config = dict(
    num_hidden_layers=9,
    hidden_size=192,
    num_attention_heads=3,
    num_key_value_heads=3,
    head_dim=64,
    intermediate_size=768,
    vocab_size=4096,
    hidden_act='relu',
    norm='layernorm',
    norm_place='pre',
    norm_eps=1e-05,
    positions='learned',
    qk_norm=False,
    attn_scale=0.125,
    bias='all',
    tie_word_embeddings=True,
    parallel_block=False,
    extras=['capped logits'],
    init='normal',
    init_std_qkv=0.0538,
    init_std_o=0.0127,
    init_std_up=0.0538,
    init_std_down=0.00634,
    optimizer='soap_variant',
    learning_rate=0.00637,
    beta1=0.95,
    beta2=0.98,
    weight_decay=0.093,
    lr_head=0.00888,
    max_grad_norm=0.5,
    warmup_steps=200,
    schedule='wsd',
    decay_fraction=0.782,
    decay_shape='linear',
    final_lr_fraction=0.1,
    batch_tokens=65536,
    max_seq_len=1024,
    doc_mask=True,
    train_tokens=176700000,
    max_steps=2697,
    dataset='wikipedia_en',
)
Each number is 128 + 24 x the weight over the matrix's rms, rounded and kept within 0 to 255. Layers, rows and columns count from 0. Numbers have three digits each.

# q: layer 4 attention query, 192x192, rms 0.158, rows 0-64, columns 144-191
# k: layer 4 attention key, 192x192, rms 0.154, rows 0-63, columns 144-191
# v: layer 4 attention value, 192x192, rms 0.144, rows 0-63, columns 144-191
# o: layer 4 attention output (transposed), 192x192, rms 0.12, rows 0-63, columns 144-191
q0:142129142160146137127127140146161113096148127137126170108126101090119124114080173151147152078114123112139143117128093125139136141118162131138103
k0:166154133158150121136129088095150106099174132126134134144157127160121141122155137108104095150114136098158131133103080136148141106105168096094147
q1:134122108152134091148145177116147115103126099133110105133116139118150140134139126099138100156134119147134109087176109152125122132112128145133110
k1:122124102146117129100147136099093116118133094158119157100152120131121147094165119124149118145151115139127121139175142122163135134126101124141072
q2:090124126107121121127146157084101121117147108136126161110149150118108123115126132139124129128155142138099106117129125149153141093197142154102146
k2:104121130141139121081132110126108126151163111091148128149131088130116171163101152139137091127157132146110115115132134170145135090131172130141136
q3:105098112109100130150126111133130111135108164153120123102115140097161117142144100133125120139148142130119143102094133122108077113136111098124102
k3:112101114133143144121131126092119131158090116105062099123112116108121120117150128141152108104141172162121164159119132145097143126146148181136097
q4:164126102129101121127081095141137135134112126121080155128100153129077155097174144143123148128091132134128147104144124138091144103147118129129082
k4:119143118138132104170078110101150140130097150133176137113104112169096108110137152139102101124136139149112143121138108124138107169121156162115137
q5:149152144105140134125143119132117165159127140095115105115135112087118117151120105126130095136189114148097103114124143089176096129141152121150148
k5:139104073108175117107161121149119155103084130136133157088150132150107092147111097124173082137141144150156132132119143113090109142141150175177103
q6:140106115163122128083106123121126131105139138132108166156135130134136126156148129139117122157154113110125114148117113140122107118121107097133146
k6:099140134100109117128095123140137155153109138134145134104124175091151123124131129118110126140112163144117131134148129124096105104138189081104135
q7:149081092089183143152196133080100121145128128102124153117170120140128100121081157136152183153065110097141168120166129155157150096158096127164131
k7:119112138151106119142149168080141102106214079139100117188132143152099137118142135161126124126080107140102108145105117128160147112133086110182096
q8:105064123140131119100109106162185112130140147121116147128087141153133174119135142152108145092119122143141124092125090115145148149131106123164165
k8:078091127106142140112106112183089170096146199138170161132130134155166126165128138156157130097128136137155118114135125121118116100114157113125111
q9:115132143081118128151119130123114106129072123138109081108146113148107170126123117140135142123112146133133136111142106140124143113103089168121089
k9:141154148092135128175164121096108119099114084083133152120156096124148118093110136151146129132118079147100141119136122128115135130117098134154112
q10:165103091104105149118103137114129110080102108129110137109150125140158131097070142156128124127142150108130137117134142124093113167122105163182153
k10:127110103139128113135123142167143122067143140125111151126137163134144142105095182175144125135088134115175154154104097157143094126156119160113109
q11:132096110123107124080165165155149131161132103138128125099121124093137150121084122103145149111121162105154110168142178129102093097168163137132119
k11:117119113142159101148123123129137150153113115147136146100166105164148121160147132123165122108134126124112150139099162126075129095106106138131141
q12:155134157110146139135128102148106107118124070124106161157144140114096100169116132130123102149146125161090151148128148095158166132117106133103138
k12:124138151152150158129104118127158097116136126153145127134132138106117113148145129135079103130126108143133119161161109165137136130152134093088133
q13:137156121129107168111142143141128142111120116157113127106140085108141170108082082104124132120069094114129148114165152123151104150137140117133125
k13:122097135118135121158107121133112141129158129124116107097150154142119135135101103104138130121115099077123121141105129141131157155093143123126134
q14:117117111140139143150129132125123146118120100142126137128121146141152156099114135130116126124091136131119123124131089129122111137172124119136102
k14:115132107125111107144084125150106099143159103146121101127118116133106104092080129114123110110115118100126118117113090146130113151128107129150127
q15:121161135124141101067158129158152145157119151119115130127101127153140137141116114123133121145134119140123137118096148119092112123133158118121164
k15:106103110083135101112142079126157135149109127141153140111128139138138138193115110113133119095130109130138125153129134116121135110118193161107146
q16:136128119149125151145160155176125142119097110144122121113114123106165154098108107110109129108124147151118133159126126110106099145120133133187101
k16:110104091153097115157128123109120175131121101145152160132124099098137170116128144083161161129118158129099095102167178149084137132077129154128111
q17:136137144138112146115119113148146153103151124086107137081114175081150146130108107096087108109145147133126096147135112166094103139087130111128150
k17:129128149120068082144121149128105158136137160146101176074126111115132132114110124121099156136141107122173171124116135090121149147111106099122136
q18:098082120191140117109144120110134109137130152143117139130144134150150136111097139126109138151118075085138126111155140143137106117108096103147118
k18:124144095160132133157145173131130084115164101161141136155203144108113132149135120153109133160081123153151128156139149143140158123157102113108113
q19:132146140135111123117114084130129108094144122120134141129114114139110127140115131104140154094145122150133134110157123136147108145115139092148167
k19:130144154119116140126121124096121155120106136136138144129131105139134132137140111117131125141132129125096109095111165146099112113150139115132146
q20:099142149123160152158130096142138101126115154140138125137099167153089102119112111114118156146160105119168129122107098136136137116146105110137129
k20:130118119150149132124163149139067112129154135150129126158139141145142094109136114127157105126092135160148145109095081117115189097134114112115110
q21:101138114157104117099090157121145147117126108152084129130160105112133144128140118147139126174121103130130169155128136130090118089149122112114131
k21:156141109130131147154097118118131091147125108130103123156150129137087135090168119140113143142161127146146132112170144156112154114130106107143158
q22:097093130112102127145100142111164129136143133133139124134104133127139117154123079103111177140158130107130139128063156140137066134077147116118126
k22:125140104145134135170132106126133133134114099139106150174116137125133116105140130126121137083148094128123165152113131145111090110152091126122155
q23:126089127114139126104128102091120101147119120127114151133123140105122059098133080125150086119088132137157151106151148149143117149109138116112148
k23:109157128120113115154136118097108131115121089110129158110133155137135116167118126144150138109126092096126097149109104111189154132115150150159119
q24:131170125116107105146158147127088129113122104147119141099110130079135144123113132125157143067137089111133157131128139140125125104058048092150165
k24:153089147151145104151081136095142132129119123114069089148121137134158140165134133125141133138122181137084176143152142118094114135109093127084122
q25:113143106124124133098144145164165114125119132092116142100146130116162134145111127153106143116114127147133086113126103125183131135117112119137141
k25:165104166075129139168092129113129125096138158131122135124145088118129101143101118099153142147095151153148145122162128146116107150121111137129118
q26:129146124131114108131149140161142119152139114125106143137148160133097116125132141179093162121064147137155142135121133134104156146128145141108107
k26:141137128105133146146114131137093125151144113101144137139147159155083111117123134132093105116162120087121098122149146095148154136146111127145137
q27:098137132165145169125141104146131134177108074124160121149162126114110125130155159112164126104110099153063111113135125172159122126093134109146132
k27:158134122134119147144137132096153150113162108109114089140134135123126082143137143142106121140096146125086142122111097162136140120138135095139113
q28:171114110132073175120092127138124135115119098135104092123179101129139095138113102124119128144103116142079133121140116126121153098110119170162081
k28:155117096113085135092089149129147155138134116118127112166204157129137145112139155166130121185103110107103094161138148164117135146161105133143105
q29:148159148183092112112093135101124161115126119145124151127086097152090132118145151122149151094110140136142116153109148130142134094111105135138172
k29:151097163151110084128084108102135114128077138127146103107113128181172145128136125148125147128164099170123133100148158135096138108147168141136114
q30:114121105156131151112089097129113109140144160135181153126127112123114096092101143127141133128119090108130126110157124116156160134130104117119104
k30:149130177158102149102143141139128130137133134133126149144128157129094097145155141141133133138091138125096121149142117173149113119117133132165130
q31:143159132093147150121141129148115119134125079129119162146124108146109124081086143137145107133115096154170144114106147144124194159134119158117100
k31:130095132127103135143119131120154108132161089081134148107107115167128136116111177121145115167104120104130104119128152103162147129115106137152129
q32:126115128128163167129135134133136120118127142145161105131070150125151151118116120131185072107118135158107145121121114113137115135114130167163086
k32:113144117123125154113175153155148121093180128109103099082089146144131111111135124146145095104138111072153146103109078138120127137117108169138135
q33:123101101087141128121129133142141079138129125127136146141101114156122130146115121123147149141157121148141125142116166142165106125122143146094163
k33:118155157126113139111150135111127118109094141147147175118064150174131117193125150115178174136138179126146147123109116114136127091146100130138117
q34:110133122043141132082139134126109160129123144130130092120106127166126113142170143132120070113176116111128145101086132152143127141129103121120141
k34:151135136109134154137131155166145119144149092121138131153089166112137140115107134092186133114093107178100163121123126107125095146135098133124161
q35:146135171160105104112109112130141143128118181112136109104134116120103147151116134155105088123126128121142163142133144147122125144101144143119133
k35:102100146143135109120108117106148137094093191134096110103120124104150138133135094122084152182118121119170101097151130092118119084121157140135157
q36:150095118153137148100149120109118128097133130130143132143116137135133131180134152094147130133140132103122127105161170147162125076146136117141105
k36:128136150159139121147159133102138153165149159125098117126132122123141121160134102146130120139147119153129111128128162123131112114118122128145107
q37:135195117165160145131125132125146107153126084194117079101117118145142124089090100114126131140078112107098076094128138152127083119146131105123098
k37:120094104135116130118127145083122127127168098140119150115128111118142151136117138138152158116139141106110125187113129153138221144127118138123113
q38:113112132140083145139134135115134126145102108141134162118099122143158094111126149136119103142120103130074139131133147112102104153184111123127112
k38:115117115150122128130116148112126116123138103136131111115152124130121116112126157142127121143104145095146155117146119152144111138154140144119107
q39:104138144116146173154169125089129108173098122093098098100148119151129136096140149102104135092119109146108130131127134103111160158155130111109105
k39:137111097104156109146136176099121107154176099096114135099109137119127154093095099139112132131129151088116164112134152107113163111115125134136097
q40:149162171116146130158116088122084107131118117135156145127137122161087123137118139110182141096142121121137159101111124128090109120078115166130057
k40:145143133154133148151100125145121076116171120101169143135154120126131140130105089095146151149144144128122139141116113147130107090086099130099158
q41:122111161103117076106102146136152136107121119141136136146099134143113134128146150135128101102123126123132107119116153145099090161115113078141162
k41:150143153127115119118114094115151137128080161172153125090104135118138163118126153141106157132104105153149146089142132118103122120143141115125129
q42:143113129160115117107132123138132121097114125179113109158129126117164126195122157136186154133136114132097111132109059120124126112144152119106170
k42:099144120137141152137131144146152127117116132166121103142147172109124099126112066117126130133145095171118167137125158130121118096126127130101186
q43:181138106134138135144156113154133180170131131086136158094149117123102147166158111152078137142131117106129156141132099129130115127145140110098158
k43:130122127118095099147150141155127123113092123135107105139121162131133101091135082049136112159130125118148140157129145114094081135136137101132143
q44:147153115137102109130078125119116117164090083125088160134149139140171109131163100131123109127118125145138141155111119130077153160126158158143128
k44:115135102138109121130100120144147143081099129155144125113103124109092133123110114139120102124140163104128160117152155127140093171150098135093130
q45:166112118140125124106127128137150069145145135150135115101123144107134121110125148125089094150095107150130126132150135118097100162139141159157145
k45:137115117129116133136121102135096153129159096144138133138169101095130125111105123139108149114155134144118139141136104109087127092134144136169120
q46:154106159166117133115124136082100146097160144109095152153116110120099124141126151128112165115086091130128139137137128159143124122119144142129111
k46:111133089140108094114092175105198148122171135172129137133156160138124104160158146161135142133148137102105135109107153137109108107142096104109143
q47:126132125131129102125103086124115129145134130123148134133120139146130115170157130152098139145152109119076113095126105134123137166117123126117167
k47:128118135098136124127118156158094134114101134170121148089120129115123108144128119132113118126129116166165127120147107118131072127121102120141166
q48:140095136124134121113145115124105137116125115132099118135139172147076098134148155141138148146108101085155169125119115140131115086129116134070101
k48:149142125148136115109108147132114136168131135116153110155139151109143102132155138130100102125121115135123149164155131131146111111111116099098155
q49:104132126074125157140115127112088116120134129126176138135154128168138128150154124131153133115163109115099108138080134130140103134081144145130140
k49:180127156125142123101081143142152131115147161141095164117088157129087107083121113115143157156147131130163137168112133141105103121151106092123145
q50:132130162108141129138150091164148135161135110125132122112156099144157122126136104148122155078119094149134137148101159130117089119067134109131162
k50:137111158102133142133130092149105145118085106111091140149155123110151144130129158101118174147146112151132128137144171118099122116095125112140138
q51:144116143129110138133132114130158148141131148127109119161119104099140107137125134137105128128105140159125137097115120119074135150138164142156175
k51:115119104139147134118122146152159096114085142144134111136136112152117127094172154124146149092131122135153085134116110126144103150150171150135142
q52:112155154126136111124153144117127129125145119101098144146162131123132163121100124117117143107114111149147077098138140083105106126141094104101143
k52:124125122106107106112098113141105096138108156100155091131151136161143114155121100089095152117095121135111150127097146131101137069126175127119142
q53:128099115096096101109148163145145133103152146128100104152104105095131126159117148092179086135102129142096125141150122110113145098170127151111136
k53:106121143089145141138164114124162093143129120131139121153119146089128131107148136175112104165159139148139150112105150148129134152146127129096132
q54:182140146099088106122136110148113121133112119128105114132068127144118141114144144159138154124106151167144120122116119110120119114135153129082135
k54:130132109131146104112104088137141101127081144149122158135123101150163098127157114152153089131132132093116165124124117147128134114147119181136130
q55:124106116138145088135105119120135122123142125114163117112122120094149120123163137136135126118148149126118160150129153168106099132115130120090092
k55:129121121106118108132103105121117119134134117151135134158111114107126098092133128128145150132153150121129134097136147150094102132145157098090124
q56:120136112121121136101109139096112118134138138153122117124134106133115128121146113147123103153126158140120083083088130145126145110105111128155117
k56:160124132071125088122089124130148142101143146124130101155123128126138131124147135149168113166126126143135120121134139099131165161157135089164108
q57:134119159132137141103122125147139158137124143109152178152052137191149131128134104119098079169095128118130147126131113151134131119112127096113128
k57:124171130133134140123101124143120118135120136137085104144142183110101138148132079115124123118122112135181186127160097107134150143132143135138138
q58:144110150160124108128119102100174112157123171113114108157126113140111175144159090154109125131188152140100124128117104136108158103125138154129091
k58:129159116125111150121101130152125118131117156137138105080165113156109094148130139150150169179158138155133135135133124109072153072118130118123134
q59:125141136185153135140120165123129101136161160093154108121142136141109136155099137132114158100122130141153112121115124135156107087105109113140103
k59:124095143122164123128151120107134153100169139113127155161123172131109148125134111141150161145126102152119106145120095136136113097128094143137110
q60:132137151143107141155143102177130127144109138127068127148143117120107151136094139124127121108079150146127129136114094113083126160109113115144099
k60:134161106156137175138123126172163170156196128112147154111135099163078119088092148109090185130142088103151164146088154154111111161110144148103134
q61:129131133136119133126169150154101146152132166154113100142143120106129140120096145092126151146115130129141094159155113133113087131144119147127132
k61:080113104145138169097129187124175115134155137138134123114118160137123103116127126140120149096133130129120112103068148155135138141110130135124146
q62:156160118113132102168063149115143140122122140160148095110139141135139102134134114151136076141141131105098128085139091138088053107095107136142122
k62:131147116157152149114120093157086111152090120137120122138123150109105135101152104133119102085139146112155128112115151147133140121151133112104106
q63:118116160090166125129096107142096119130127131165103128106119096150123162106122143149115135139109132125130129141109133100109128144197148108106091
k63:144136107109119104104153107154132135142109101162129162109128143157153129100108150113123094151100108159173152173083131099106117137092080156092129
v0:100124107134108143097088131112134096117149154124125122157144084126128142098107111145102155140156104121142116121146157140140145177140113145130145
o0:131116134105124107118153111144143158138098090127103097117127113112157127160112122086126088094111152184133149141124106069097124114118132098108130
v1:101115127134140127119091135142159142162149112105141126162138148138144117137132151148127116140130109165154138133127154141117136135101131123118091
o1:125104131152137107134133137105137172112158135161126110071146116131150152144156138125102137121133123122108149146140102113126140169152155157158095
v2:093090140107060118082111138100192169134135110126149125096120114156169104185110147121154106180146133154109152132132163150063116129136074169151157
o2:153151121063155105117102127138138098140125154169119112092115159145149154113176111111128127134158118106177147094066072109125160166134132140091111
v3:140178094097099123118162136159144085124137122154154126125110160096162141148105140146125148101118121052136120149170125087086160145109127141116156
o3:143102168088154110139098096142096179109146115098109152201146121125097125147141110110104124161130144127118133052084121138147120080140130119153165
v4:094102141165161140111139123102142140120123120120138128134130077125109121156134104125121136119163099150158165142123163153115164127132135137109110
o4:166128146130106117136122109134091158135170107132138124160137148135141162158150141139173116137073126155147136141142139155126130152147119128131099
v5:116085133122156116116118126119122118106117129126121161136102110126146167129117124143137115108105141134131113128105152133160170136178168109113122
o5:160158128161131121163158094130142125152158107149127072134125162131155091150146078145101111130152135128109101130156124136101111132122133148101111
v6:128165130166116099113138089124107113134111138148109128112134142145106117134131161164124139124112097117150131096125151108146139137123132117130111
o6:111113123119155155132111150176139110135160113109112112163139135113139171125173131096136133124166122156083120185119116139122149119121103104133119
v7:129069117097140131154142113108115155144136147152109123122134113100135106107138109135120135130118170113138128134129105107142079160164142146153130
o7:120126130147122123140053124124161121136125149103170150121104095162106141101134096139129141097138096112162164132144168167099170098124113166121117
v8:148106151094130139127115134119152156089093091142179140116130103119134129101114126132164133131139145123138131108146101137138133123119143142181155
o8:141157139133127162108183174134131123161141225141126124125156131163112106148123096109115132132167130077126118135135146117155148099152148111059168
v9:146131148101165159095143125117134131155094115103126139121150147115101070095121138145166143112143097116123156132152093120123153097085118119132129
o9:105132099136119102155081095161127127128098170158147123111153112109119123131142088168142124138134121154102098126123131112134146093181144121189141
v10:088094118145138127105144127081130127131121128092099127117152114135098124120118146114141164136111136155106137128102143153162156093163137154107105
o10:118124086119139095156117119164175135116101137149159100093106159121151138080171125130156132126072104103110107135122116120096077134125124137160093
v11:123156108146095086162134153149127122109131144104116114098117156098121145150143170144127131128111102090143144113124114126113116140121133109111099
o11:138109140068124109131139129185144118113129055105161165109108118100119144068126061129116093109101133157106086152120106175111128146103122099138171
v12:095122171112152145147108130131082175139106132090088101110092144123116118103207082126128154113188110159134101135136139103134128101110071086086123
o12:164133077187158133104156126123157124137149108125116123108168087104168179127099139127139059108113149118116116105160080129113131150126181184171098
v13:150093139145138141098156093101096142127116089144132108129119098140107141161100147153140152120103164118133108107131135117115134098104155169146154
o13:129176126108102112172102133124115137135095167116152088127133137147128129126176127101174107164194103116121113118139130142132156134103106112106105
v14:154100147125097158131140153105117161182147160137104096150106113142114070112144135097108107135132147113133089131152125131168083097082120108168160
o14:130148106164149134132075105162133091093075121153135153105173071143136162086165165129137178096090162090095103122130118096117114140089114142119115
v15:121146154121152114085096107146055093141137143136108164145123114122111152138153102114149127100147136128116124151149101096148141131150141098081157
o15:143147142116109136133164138156143162100157117129122165116111103100152142145105097098118128127125148122169114116125117131149142136081101153151129
v16:135152145091113114127133099129158159125141102147100111114148116152182111140118147103113090167164128097120137119121123166156092121097098101130139
o16:158127142161108105139102156125152128085116199096195161129139120116085101118137131148130134092145178116112119134138119060114151149127143188123110
v17:125130127160171114125116109137168157164126115127134096116117157131125148129141159121132145136118106108141122133099133139139113130101140150125132
o17:129145131068111137141112145131090123155122098139118120127154133129147141141104100162168113151119140151093114165153158101111172147164136111155097
v18:156115083112117151139087120118080132126121119094078111125157106129138143160163116127129130148138110111117156128124143116128132117148104124089103
o18:109127118162108126128142148128172131148193104132114110150140111140120141128132176146116130100124179159131148152107131133106148114161155144149144
v19:120102078106143153166164116132124155130133098142134119130119150105116096132120128123121119150112140120124143109134103141130120151169113102159082
o19:165124108078104122121082150125148114128092194116110148103130164170152175173139109155175178149136127130158108146108149119115113155142119137124106
v20:116143128166096122133105150115121116117137098145108121144129141088115151171100151118116153141116139095104117130092133122143168128107150153124166
o20:126129144118140159104181097161139148122082105148144149116123153138140119123113118083168146123124127125110107125145151130137123140143116115143154
v21:154119125124122129129182116162117160155148156095106129150155115102146109134115095107126136106131120117138137157103109149142106084121135150151130
o21:136127178138153116145099083102134125139134105162157158145126113145136174128121123177142186099147122142117124146132121076115147141112154101132114
v22:133103130113145134134141122140083144149137156084151141130124076152092111117138113152126143138130104128145140158125094121121124112140140122087144
o22:154086150124109115115137110143144082154133089139080111097156136117168144173129167114105143103138100178123089098123136105124099151126079142179090
v23:088126138168141134112128164141072109108124130157155147150131132133120134122146105138125128118123117090128110097139152150111126114105119087167110
o23:167150138120119128164105125124101131154166107126085118093168116116139097133162130152086141091113135134132158203143129142106119100143109134101105
v24:118128150139079153143094142129135138121129115116116136129126105108107144121127114139091129114149122159151144135168138124185108115079183101124106
o24:157142129120156117152164145176146151129153169102183086095124161166084151108137128126111144123140134114121132112117088129127125136144098123134136
v25:111129083157109121109103130138129116117124111179139088134135148147122123155119123108109169089134109106158091110099117120134137176120142125148132
o25:117067136103151155125133117095130140098162099090159142148130128145127192124146134117140106172123139141134173145159135164144131099145130130086129
v26:096165146133109101087110137117100118131126121154112115114105153102124162105119159113154169120106140105124131072122144093139128093142152147112132
o26:149127125122143139154133127165137108143117090128126148142168116119130076089119072093123129125140133154135115169150122171154139107136145133107129
v27:106159138129132127110152126128162131132112127127129118128118167140148074120111144104115125147131136134136126115087112149077128170109115105135113
o27:115095130135121164170079142084131127137130138115100117145104112133105132115154126148108138125097124121126100144121134123156111147107087154154117
v28:127109117090153147159136116162132134121122105127140151096147117139143111156146098127177091140131106174100105157088114118095177114099146135124123
o28:127113132147098116094134164089156127123166145155110126119104080151125121129090169116105127138125127091133150082133129117181082159161115126134109
v29:119143107137104125140122104156109104137125119137123124125138149106114151139098147090147096096114101149095096129122080127108131136115135114109124
o29:134109134100122135122125153114167156082152073128122191136111129115126099115124167118105140198145119083122147147125146128167122135149093153125126
v30:121139144113177124122099146100140129130108136125113136120136108139149096129143126140115111130121098070088129119137108099125107097126155099102127
o30:152117119131081115156156136108110136073168141087141164133164110083098139110145130160120175071132172129118074117138158098103157134082120148141135
v31:143123125114095133124112139124139138119125091121139099153110128117128139144138096117118140107135120114118093130150119142125175137094125139141145
o31:135117175130150155158176144123120124132160162145114152122148172144145110166104146107118075144127133114084157084137099073139098113157107090143160
v32:119105112097146105136154160107150132144138135157145142116105187144184092106159094112115113137115139136126136095132109112170150139106121130150123
o32:128097137141141165138106110147126137109125138142121139138111132151132098162126084140130131114106153104136130133117099113129093120130128086131123
v33:096107129127161109159114111140117128139149169125131129117139114178098135092109123125167094119117091138112175132099114131120123099150140151122098
o33:105154152133108131091125179122133156143122136114133155130133158111187096126116111129104203159128127124130084137171168110105160125141116069137156
v34:118147124099109165144163120192147135124140116154148151159128136125125174145174119107131105115128110125117122163127157110150145123130129126133168
o34:135141156166149121120128112115125097112157136141151120142112112123126106110097167095140173127117111076104116088115095113147124130106107092115094
v35:119098110131101136133113157127170102146124118135089109137131159095124109117153095135101126165126149174108156130090112135142124152180108173148097
o35:145142141122162109115169120120136103139123160121147161093106136162142177150083168084141098126096148142176146132129125055110106131139172078114122
v36:139152106107150127159113113076123140104110105122138109142158109137112132119129147132185138084105101129128158097145122140163114087141165132149132
o36:130141152137120134120117110149114110180131125115154134148133147146125102132144088175106157166116139155104135119085116156135155143143161159107146
v37:164131156173137120129149134126139141115130143109096143093184163151113140144125158174146153152105135130117155128131119124109065155146130116113102
o37:127122095104136134145131165125156119115120105135158127154131114089080152058156134122094096117142123143129089158152159097162154142110136133106115
v38:138157142144137117075116156105147177099131099107137151118113141121169153128163148145128108151139106189131094134119130140169139131114153139159138
o38:105128116154115179090154128143131155144122157149131098108116148160089131134134095103112126120095097066145111114119090148155110160148124160132084
v39:141159136119134158140173098163108147127137137163103126111101154111101117116116140080126140155105099104107119162128131112135114115120148121127171
o39:124133133080124124109115133141147116090107149116154121111106122165127142117115136164135121131132138151145080083125097152132137128120118113162110
v40:166160100122125129123137114156127126134143125167125120142128091145139141175119147099119140115134114127129110112132125130107094134123152150143145
o40:121116147109148120141127098104106099135123128085188163094120147154112115090140122118127122166155103168140158111147149134151172131133111119114108
v41:153137121159149125159130145140122134157128138125123125181160164144162078091137176130157139124089094159161116137117110163102116082125122144165130
o41:113129131088072110139100108128083112104120076149117105144162116104116137152150141161155156151120156118076110124117163176111100107115142132124121
v42:118110152122123128126174145105113118111089166119099083130162117126111150109102095100112113112151125137170128145121153144155102108149106142146176
o42:130174107139083098135102065164128109157124144102168115135080121167133112112150116132111154124115121129124120143128115104094150077116105075112097
v43:135147124076093107124145137136135126083121113118094084099126166104125114147127132123121116140112166154119156130138148126108166160121119155107161
o43:126129173108117113106133117177152136127135167110134141120101131075149152116099109150164119151116111095164138130127115127141117140136160124104155
v44:137140172118106157124104119111118138119104108105106117125127148130084118115124105111125122142134099131166137139129135149136117154113152109122131
o44:108134123113142159140159150148109110117161111100146113138123121108158142144126116132097106136144126109098112132169133118118150145117106119128112
v45:092133154078158154092150143160110094146097149107134143137129100119107091118148128166138098123131134151118122149178102132108131131101110090135139
o45:174079114166132089148125119124144148092160157152133135129127149160131121121126127123125154143126108096145114138096128134131124139151119145152132
v46:120121116131123128138126121107099135142130106147082123138109111107128104140125136156145137090159150098118121102129137146124157063138127139111125
o46:116128112103115125142125122137143112121109124126116124138186160157135169115169102136138130166093132152157115127134097173134114161142132125194125
v47:154147120142106144122092095108127110127154143140120113137090121165129151123120097080100120150137121082116105144091110109171121142109165099133133
o47:128159100135107155126182182161156139101119116099112137119137128134085153157100159135152134106197129127145174075165126139141170191126097154143138
v48:123147122118086124120142119151146092181106136163136154116111148127147122119117153098121157109117183084085105134138102108131104140148152095114170
o48:161129121111148127146107166175101140097109165095121127149128102144119150130094139168123171144085114121174116152126166146119138068102069126142123
v49:112105152111091128095141139087127083165128175101081110104108107120112126124107133131124096100133118140147130143116131137129093116125158141149114
o49:124117134152162111173117111132150153101128137100129138169154169171098089118144117152124147122178124111123160102149141139111115122123114104155148
v50:138137141111184111089146113131147165131109093164115163120119140146130105161113141111161118131109147162072188134115116127069128117147129135139136
o50:126136138145105121119078120074112106107125165122141066123123100138094103122138136172139120157159134122164089124118163144169129161150117139141133
v51:107088112145151101127084097126081143099135165127133122118145072130136103143097102154149107108143157142173146105141136120122136116165087140117126
o51:131137112120105134159076132150141135164122093155125104133133103120125102116162134098113150118161126112135129131117138142094129151126163146134126
v52:132172122145176112154101139153152166124139095104108147142137096133158096161132148127100147132125116079130098110111130149128169107137100128111127
o52:129073163114105131153141124095085127119096113136171081096152161096117155097113109113153112084148137158080124087112115091118077147154162102134112
v53:088098106115117149186121112126138108137115138115157099147112115136170110157139102121135095132126125138094161158115143149121102123126101126174124
o53:132146134127118108072071120108113149128146122098132101086122130107119104106133144185080121139124146110141109127139116146085128128095100124135134
v54:108098087131147173160123127102129134159118136136171126118121140123150128122130150145122103166147134134093146125114123131128108139103153104189115
o54:171136110158066119120115129139138105122142124151111114132149126125132136150147104148112119115136127106103139192145131192108105147152148127105145
v55:156157171096150123132137135118139137135131122121129121130124122110188127141163126179129106112143119108149134112107116125106157146085110144122160
o55:128117130117119116126158114151115123135116126106164133094143150128123130143137106062094078186156141132107137126138160099137138074144155165128152
v56:150114087137105154127117149136159102157143107099164056161138150102148129140160136141129125109113117138147132119088156145121138144131105159138125
o56:153131158128158089115133134094118137110120073139112129166117108125158161145114139142139105181132136156104147140148102118104125138154157109127157
v57:155143154122154121125118135105154164137117100119134131122161097155137157123132125147125123149120097142133157110133144180111141151143144112122142
o57:143100118109127107131170136159088146107139147113150111157090129112091088123164127164145082103144133138110136143120164112157133138139158165136104
v58:154148128120086110126142142122137121127105114140136106105153165124150174118154111115083117114107122142145139104166158141150119150140121112146143
o58:112131135101163119119139143219168131074130165087138125164086163104121121131126131131119115146120123083130157142126138133070150143129109152090127
v59:100121115092125118162127128071133118125139123118118124099128108154168092141114117096125117114097164150150113109123113176076140123131141165156141
o59:144117118100092082120065149175114157113119163168113152134117141138159180106145103138162151157141132085135164158110155113115108123120130132089132
v60:151133076143135167118171088101119136165142107128087087148093107121149117110123165091118106116117125142103124133145115113114105134158141144105144
o60:113131102130124082128064110136127080112101113105113124153146142102122142111133151160133131165126131142157112099106133124127117089130146142118139
v61:118126134148146116110140116078139158126130140108113134143101087144106164073184116141113147131158093179148152127164163156139136159089106125104116
o61:113142123115179187139111119159153124156142103126159100117150139136134099129116208142113071113097086146130143104124109070134130105149132167111108
v62:109074109142112130155111114104123107142113127133133142174151089146133097146137107127095107154114132127134123145096132140151143132165140153103089
o62:140104108121140138108168124079135104157151116105124123122144130137153117120139167111127133118159128151102137135153142112101150128135111135147166
v63:138101148152146118150138142155157130124121149150116124075182142135107107103122125170146101161106114144129132112180163159135059110129100141161128
o63:121139115076090137108114117099165143164133131107156129095073148124151157106181109123069123141153152117130131181086123141108147132127141119112090
q64:167139097128124116125124104123114134162151113099126083078137127142132118132114120107099125094143132111099144147135126122099121088205194131131155